{"num_hidden_layers": 8, "hidden_size": 192, "norm": "rmsnorm", "init_std_up": 0.0315, "optimizer": "muon", "lr_mult_o": 4.0, "decay_shape": "linear"}
Each number is 128 + 32 x the weight over its row's rms, rounded and kept within 0 to 255. Layers, rows and columns count from 0. The size above them is the row's rms in percent of the matrix's.

# layer 4 MLP down (transposed), 512x192, rms 0.0592, rows 178-183, columns 0-191
size [102 104  96 106 108  98]
[[115  70 144 142  58 139 162  69  72 131 116 168 107 120 125 109 164 117 110 115  52 144 191 166  89 187 154 150 138 127 101 109 149 146 134 170 109 103 117 122 101 113 153 113 126 137 146 152  95  88 109 136 160 160 105 112 128 155 203  92 104 149 135 190 161 110  99 148  63 137 116 178 126 136 139 177 103  60 136 109 106 102 168 133 134 125 129 126 160 108 118 193 197 123 145  87 120 133 121 108  98 152 104 140 139 151 152 103 111 136 154 234 147 106 181 119 131 105 128 130 124 152 106 140 187 160 191 156 154 115 111 101 160 147 117  97 130 141 214 121 131 166 150 139 176 101  97 138  83 114 152 119  81 111 101 121 129 103 195 121 156  96 157 162 134 131 120  74 141  98  97 125 147 151 152  60 200 138  94 119  88 102 105  72 164 163 146 133 160 159 133 200]
 [ 73 183 144  94 151 134 102 117 160 147 154 112 130 114 132 130  96 137 104 103 116 117  70 145  83 134 147 138 120 116 164 119 138 175 135  74 116 129 116 156 136 118 189 173 130 110 143 138 119  71 108 126 123  91 166  70 113 116  94 126  62 154 186  46 124 128 146 136 108 111 166  72  57 130  99 127 181 167 158 127 105 102 149 133 129  89 171 138  97 129 128 110  80 177 108 108 163 145 144 166 133 120 147  85 142 104 144  86  64  65 108 116 126 136 113  73 148 124  80 126 131  71 151 116 163 126 132 124 173 116 120 182 104 121  59 112  96 161 177  86 118 116 136 168 151 175 125 131  78 148 161 102 110 178  75  94 160 125 165 133  95  81  83 105  62 131 138 153 125 150 145 223 117 143 106 129 111 160 183  95 166 118 137 144 128 107 155 148 156  55 202 102]
 [107 117 154 139 164 149 123 112  69 156 168 129 181 123 146 137 119 153 120 134 117 124 151 159  76 194 157 152 116 149  54 173 130 192 170 138 164 164  98  68 171 130 171 159 159 197 152 113 196 101 101 158 140 106 193 166 115  99 125 141 175 158 116 105 133 161 109 157 111 153 145  98  97 165 104  65 159  83  69 130 122  92 125  79 110 165 131 151  81 134 152 126 142 102 102 128 127  99 118  78 181 176 116  94 128 141 125 152 181 137  90 164  99  89 115  81 171 157 115 147 142  95  88 120 129 113 149  69 132 130 174 121 119 151 104 197 100 116 126 108 106 132 120 138 136  83 120 109 113 115 106 119 123 138 110 112 164 103 122  33 159 111 112  97  99 143 114 126 130 178 170  56  90 173 142  88 170 164 221 160 130 126  79 125 121 149 146 115 101  80 128 130]
 [135 117 168 164  89 157 120 176 156 147 192 144 150 161 166 152  73 174 126 129  98 109 162 170  99 129 116 131 195 133 103 182 125 174  96  76 118 131 184  62 129 138  93 153 116 101 118 152 113 121 127 144 174 153 147 125 142 158 114 132 152 155 143 117 144 111 148 127 134 172 133  96 127 105 114 148 102 133 164 130 136 148 122  99 127 154 167 136 118 167 125 139 130 163 134 112 194  83 114 145 142 141 165 101  95 139 152 110 225 163 116 120  72  63 105  82 187 193  69 169 116 158 131 175 119 163 143  82 244  79 134 120  99 114 146 129 170 132 156 106 152  89 152 157  95  57 105 114 112 136 138 132 136 111 158 120 107  98  90 110 161 141  83 106 161 175 123  90 145  86 140  77 159 125 136  81 145 126 101 141 150 106  69 157 117  91 118 188 144 100 210 153]
 [118 121  28 140 111 103 155 115 114 129 121 139 132 159 154 133 112 147 149 126 108  96 181 158  98 188 102 121 104 187  68 139 164 139  44 118 144 114  91 164 103 179 116  88 117 119  80 123 135 110  73 152  96  66  87 145 148 106 132  94 191 103 116 127 147 131 152 141 102 124 107 119 215 106 124 113 117  88 109 127 103 148 167  97 110 125 158 109 160 141 163 157  64  94  84 156 107 100  91 154 160  79 132 126 135 105  76 165 129  96 156 127 108 140 107 135 162 129  90  80 147 154 152 112 112 229 159 121 134 136 130 144 135 125 138 142 188 158 102  91  88 111 189 159 131  93 126 120 113  90 118 164 132 114 146 118 115 202 147 160 108  78  72 132 139 141 126 158  87 154 180 163 149 111 119 157 128 157 129 133 126  89  51 109 197  84  74 159 116 105  74 159]
 [121 116 131 143  96 110  74 152  82 145  96 115  92 118 138 135 101 133 213 140 130 124 106 157 101 102 120 141  70  91  96 140 132 123 149 169  97 128 203 146 164 178 130 181 132  97 155  68  63  93 143 101 205  92  95  79 165  81 126 116 119 160 153 148 142 162 106  86 186 183 111 154 147 152 129 183 119 135 117 122 155 194 202 130 179 149  86  95 123 111 103 127 164 135 133 189 128 112 149 147 140 154 112 120 104 145  99  83 132 127 131 112 115 152 107  96 113 164  84  81 136 144 120  62 163 132 119 116 150  81 138 161  75 111 168 101  58  84 135 102 131 165 112 160  90 152 168 107  77  94 181 136 101  73 171 111  98 141 162 127 138 140 134 124 189 120  68 126  56 132 101 106  98  65 140 116 142 158 105  94 125 108 163 111 153 155 113 130 109 130 147  73]]
# layer 4 MLP gate, 512x192, rms 0.101, rows 179-184, columns 0-191
size [101  95 105 104  98 112]
[[ 85 125 153  73 111 148 102 179 169 112 117  86 127 191  78  97  73  83 110 111 100 157 119 103 129  78 137 131 182 147  94 105 132  71  85 143 170 139 121 101 133 172 131 103 139 150 204 142 127 127  87  81 131 110 183 132  93 104  91 152 152  82 150 130 102 136 109  82 133 140 136  69 142 170 116 109  87 167 141 145 157 149 116 167  93 157 192 150 100 131 105 134 106 125 123 143 140 189 160 137  48  94 100  78 156 123 119 174  84 156 163 161 147 115 175 105 105 133 139 143 156 100 149 116 146 133 113 151 181 185 169 130 161 135 132 160 142 174  84 159 141 150 114 143  73 125 111 177 130  94 117 135 135 104 103 128 105 109  91 103  89 104 115  97 121 117 149  71  69 153  78 116 201 128 128 133 152 138 111 177 163 176 180 180 194 132 132 184 160 186 144  84]
 [ 94 146 159 124  90 131  99  98 148 121 146 103 112 180 121  75 122 132 109 164 140 142 104 129 142  77  93 177 133 118 141 125 128 160 100 100  80 116 158 140 143 126 130 114 183 107 148 127 174 136 159 146 150  76 123  27 108 136  93  78  95 124  94 122 109 147 166 109 135  96  95  88 178 139 116 196 106 146 181 107  66 138 181 193 107 164 125 155 141 131  68  88  95 145 175 106 125 126 117 130 168 114 139  80 153 154  93  71 144 127 141 169 132  78 167 177  73  83  77 125 119 156 143 139 138 147 140 182  65  46  74 115 177 152 118 181 148 132 177 147  89 157 132 125 132 150 116 170 125 135  84 112  83 134  94 164 173 123 109 132 151 134  65 132 130 101 105 132 142 120 132 157 157 165 177 159 185 185 150 159 110 133 157 149 185 137 145 123 173  96  96 176]
 [156 147  68 167  93 108 179 117 135 106  59 164 122 138 140 155 153 158 140 105 101 134  51 151 164 149 170  89 159  84 106 118 121 125 140 156 163 167 119 122  95 143  80  85 163 130 107 109 135 132 118 124 113 158 104 124 154 116  65 114 148 159 162 117 201 179 159  91 146 143  84 155 150  73 165  97 129 120 135  88  63 114  84 106 130 164 107 121 121 195 154 120 139 130  92 165 202 182 132 159  97 217  77  87 193 130 112 147 176 132  96 129  96 131 119  90  86 239 137 126 137 121  89 165 130 104 195 165 140  93 150 171 129 143 152  91 137 141 101 111 129 143 145 181 129 100 148 135 112 106 119 152 142 129 123  99 124 168 152  94 169  88 117 125 143 164 123 130 114 106 138 130 172 154  55 163 150 136 141 106  84 145 156 186 139  91 123 155 157 115 166 143]
 [115 134 133 126 108 142 126  95 136 121 119 157 150  78 105 138 100  87 122 139 183 143  66  73 144 175 149 129 174 120 175  97 126 163 104  74 101 107 150 109 106 132 140 149 147 128 169 162 148 122 114 117 119  88 153 181 129 127 155  91 161 111 135 124 134 152 129 129 173 219 147  64 166 101 148 164 158  91 238 135 150 156 141 116 166 150 147 181 129 144 172 150 161 183 136  93  30 119 167  47 116  98  97 178 121 160 151 131 142 175 153 120  77 122 133 111 169  64 133 141 125  98  92 177 102 105 160 125 114  94 121 132 115 152 158 153 109  98 136 119 169 165 100 167 113  80 167 121  92 128 155 109 125  55 113 131 138 143  68  97 175 124 187 127 143  84 139 109 173  92  81 104 115 142  85 133  76 100 115 105 101 116 168 151 182 118 165 144 127 150 120  93]
 [154  98 143 144 127 170  87 137 122 106 149 165 103 135 104 140 170  49 141 141 105 131 114 117 156  59 190 243 185 104  91 126  84 114  74 118 106  80 135 151 102 137 104 122 146 147 135 126 150 169 138 104 104 132 127  93 126  95 135 128  87  63  92 106 148 132 116  91 160 166 118 159 175 127 176 203 116 114 132 105 135 166 148 142 156 141 115  82 130 177 103 135 172 125 110 163  80 152 136 103  43 114 158 160 132  89 143 116 147 137 120 122 165 145  63  47 166 157 101 171 142 142 106 104 123 125 129 152 117 147  86 114  66 107 107 189  99 103 125 234 138 130 146 138 171 104 124  97 125  50 138 141 104 153 124 194 135 117 124 136 116 102 188 150 129 118 115 137 135 121 128 145  93  93 149  99 167 120 104 145 124 176 147 113 146 108 187 133  96 186 107 133]
 [134 124  71  72 110 111 142 127  78  98  80 129 178 124 106  96 127  87 139  40  77  79 117 133 151 102 106 163 123 115 108 109 107 110  82 137 175 160 138 156 152 166 128 139  95 113 135  95 152  92 167 122 123 149 116 108 147 115 170 153 123 154  94  78  40 178 150  95 169 147  61 127 143 146 142  74 170 131 134 132 151 139 125 114 142 138 129 142 108  60 164 136 150  92 143 113  85 128 135  69 124 181 118 108 103 108 173  88  95 109 126 114 166 119 132 188  79 154 104 141 157 130 153 162 140 157 127  94 128 108 118 197 103  54 126 140 176 135 143 172  82 116 125 138 145  97 165 118 140 126 117 151  71 134 104 134 116  83 128 110 170 129 128  13 139 120 120 124 117  58 118 129 126 142 112  81 117 165  75  89 173 109  71  94 128  55 135 192  94 114 127 117]]
# layer 4 MLP up, 512x192, rms 0.104, rows 179-183, columns 0-191
size [ 93  96 105 106 100]
[[106 129 107 142 119 105 133 125 171 170  99 157 141 107  61 168 105 165  88 111 100  79 169 111 102 135 107 136 122 168 121  46 107 176 119 133 158 118 122  68 149 162 159 114 182 178  76 156  58 116 109 126 156 114  80 109 172 170 117  86 163 137 164 108 126 115  93 155 136  87 100 115 164 115 144 180 143 164 152 100  75 108 112 159 165 192 122 161 142 150 167 148 193 125 129 135 157  93 113 124 127 107 162 139 158 144 144  99 147 165 123  69 109 142 116  86 131 112 158 129 118 163 127 110 134 172 109  69 102 160  77 142  97  91 118 118 133 119  92 180 163 128  88 123 182  43  88 129  94 194 159 124  80 152 171 131 136 144  84 104  66 138 151  90 151 127 149 134 131 153 162  99 126  95 152 157 115 129 136  80 138 150  85 132  82 181  86 128  86  77 208 159]
 [131  90  77 126  84 148 114  68 187 122 171 127 111 126 146 192 156 129 161  71 117 133 118 140 134 190 148 150 129 169 120 121 128 191 157 189 135 113 115 132 117 105  77  88  93 109  97 131 112 138 175  62 151 197  96 130 115 111 161 120  95 149 107 142 137 130 138 127 122 185 132 171 183 113 105 126 185 105 141 184 155 119 138 118 120 117 120 155 118  38 148 120 129 190 114 142 150 133  87  90 120 141 112 124 107 113 119 126  94 123 112  56 174 193 112 201 194 144  94 135 122 129  84 158 166 205 123 172 165 167 133  98 107 121 122  90 130 114 126 166 120 168  81 116 170 188 152  90 134  80 152 140 129 128 100 100 121  87 153 135 156 111 155  89 156 136 162  63  94 186 134 152 151 124 151 121  78 128 118 131 100 140  57 105 111 169 138 121 118 199 110 132]
 [117  87 131 130 103 163 123 137 111 149 143 169  80  59 114 144 151 165 133 108 113 121  94 163 127  61  80 127 137 121 166 133 110 117  60 108 134  97  97 141 131  74 108 144  85 153 134 129 120 127 117 138  93 120 115 132 132  45 128 140 172 162 104  98 163  81  27 163  42 106 132 111  69 157 161 128 124 111 113 170 151 182  98 109 100  94 168  94  99 155 112 120 139 125 101 156  98 124 158 133 114 157  58 110 169  79  91 115  62 132 147 116 169 196 121 156 163 113 164 109 110 160 175  93  96  29 130  87 144 183  99 111 141 186  99 121 130 119  73 133  99 172  89 140 130 102 138 153 172 181 105 126  82 151 151 116 125 150 120 133 170 167 128 186 155 115 103 146 114 113 120 139 147 113 198 106 162 117 122 131 115 127 117 139  91 135 141 136 104 173  62 114]
 [133 134 128 114  96 151 116 139 104 137  80 131 141 134 171  94 130  76 129 184 153 167 124 129 210 121 120 199 159 179 117 165 121 110 138 202 168 128  78 203  97 100 142 135 124 128 103 116 133 143 117 157 113 123 151 120  81 118 133 148 120 115 145 176 125 111 124 125 143 121 130 171 106 105 140 159  93 165 227 105 138 113 166 112 102 164  81  42  81 145 182 110 125  72 132 103 135  99 151 134 153 119  96 108 143 129 150 126 128 154 109  62 149 160 206 140  60 161 152  81  84 173 157 104 142 153 108 135  81 156 130  74 178 150  85  81 127 122 178 135 129 190 151  78 139 150 125  87  86 114 138 105 159 127  98 106 145 131 155 136 133  95 155  76 123 105  94  95 115 133 103 126  94  70 110  94 109 123 140 147 173  74 163 126 176 170 145 123  69 165  74 149]
 [122  59 117 128 142 168 107 148  81 170 154 143 148 173 162 167 120 160 117 138  86 103  80 151 102 147  99 139 175 108 126 109 114  87  94 140 149 175 132 124 133 120  79  84 139 108  85 164 162 105 119 147 107 130 118  90  91 169 171 130 157  79 131  62 102  61 120 185 138 106 186 161 185 184 137 165  94 121 144 150 174 140 126 133 164  36 119 182 117  94 118 135 108 150 157 143 186 189 149 183 151  49  72 127 169 145 183 152 151  97 209 104 130 148 142 148 147 142 145 166 109 124 173 140 125 139 158 167 123 116 146 186 147 202 127  98  84 144  86 150 146 151  81 125  86 142 150  99  96 112 122 113 168 150  69 158  83 131 142 158 125 124 127 141 104  75  95  78 116 130 108 141 130 168 202 139 136 137 123 136 140 108 126 153 109 104 102 124 117 121 142 162]]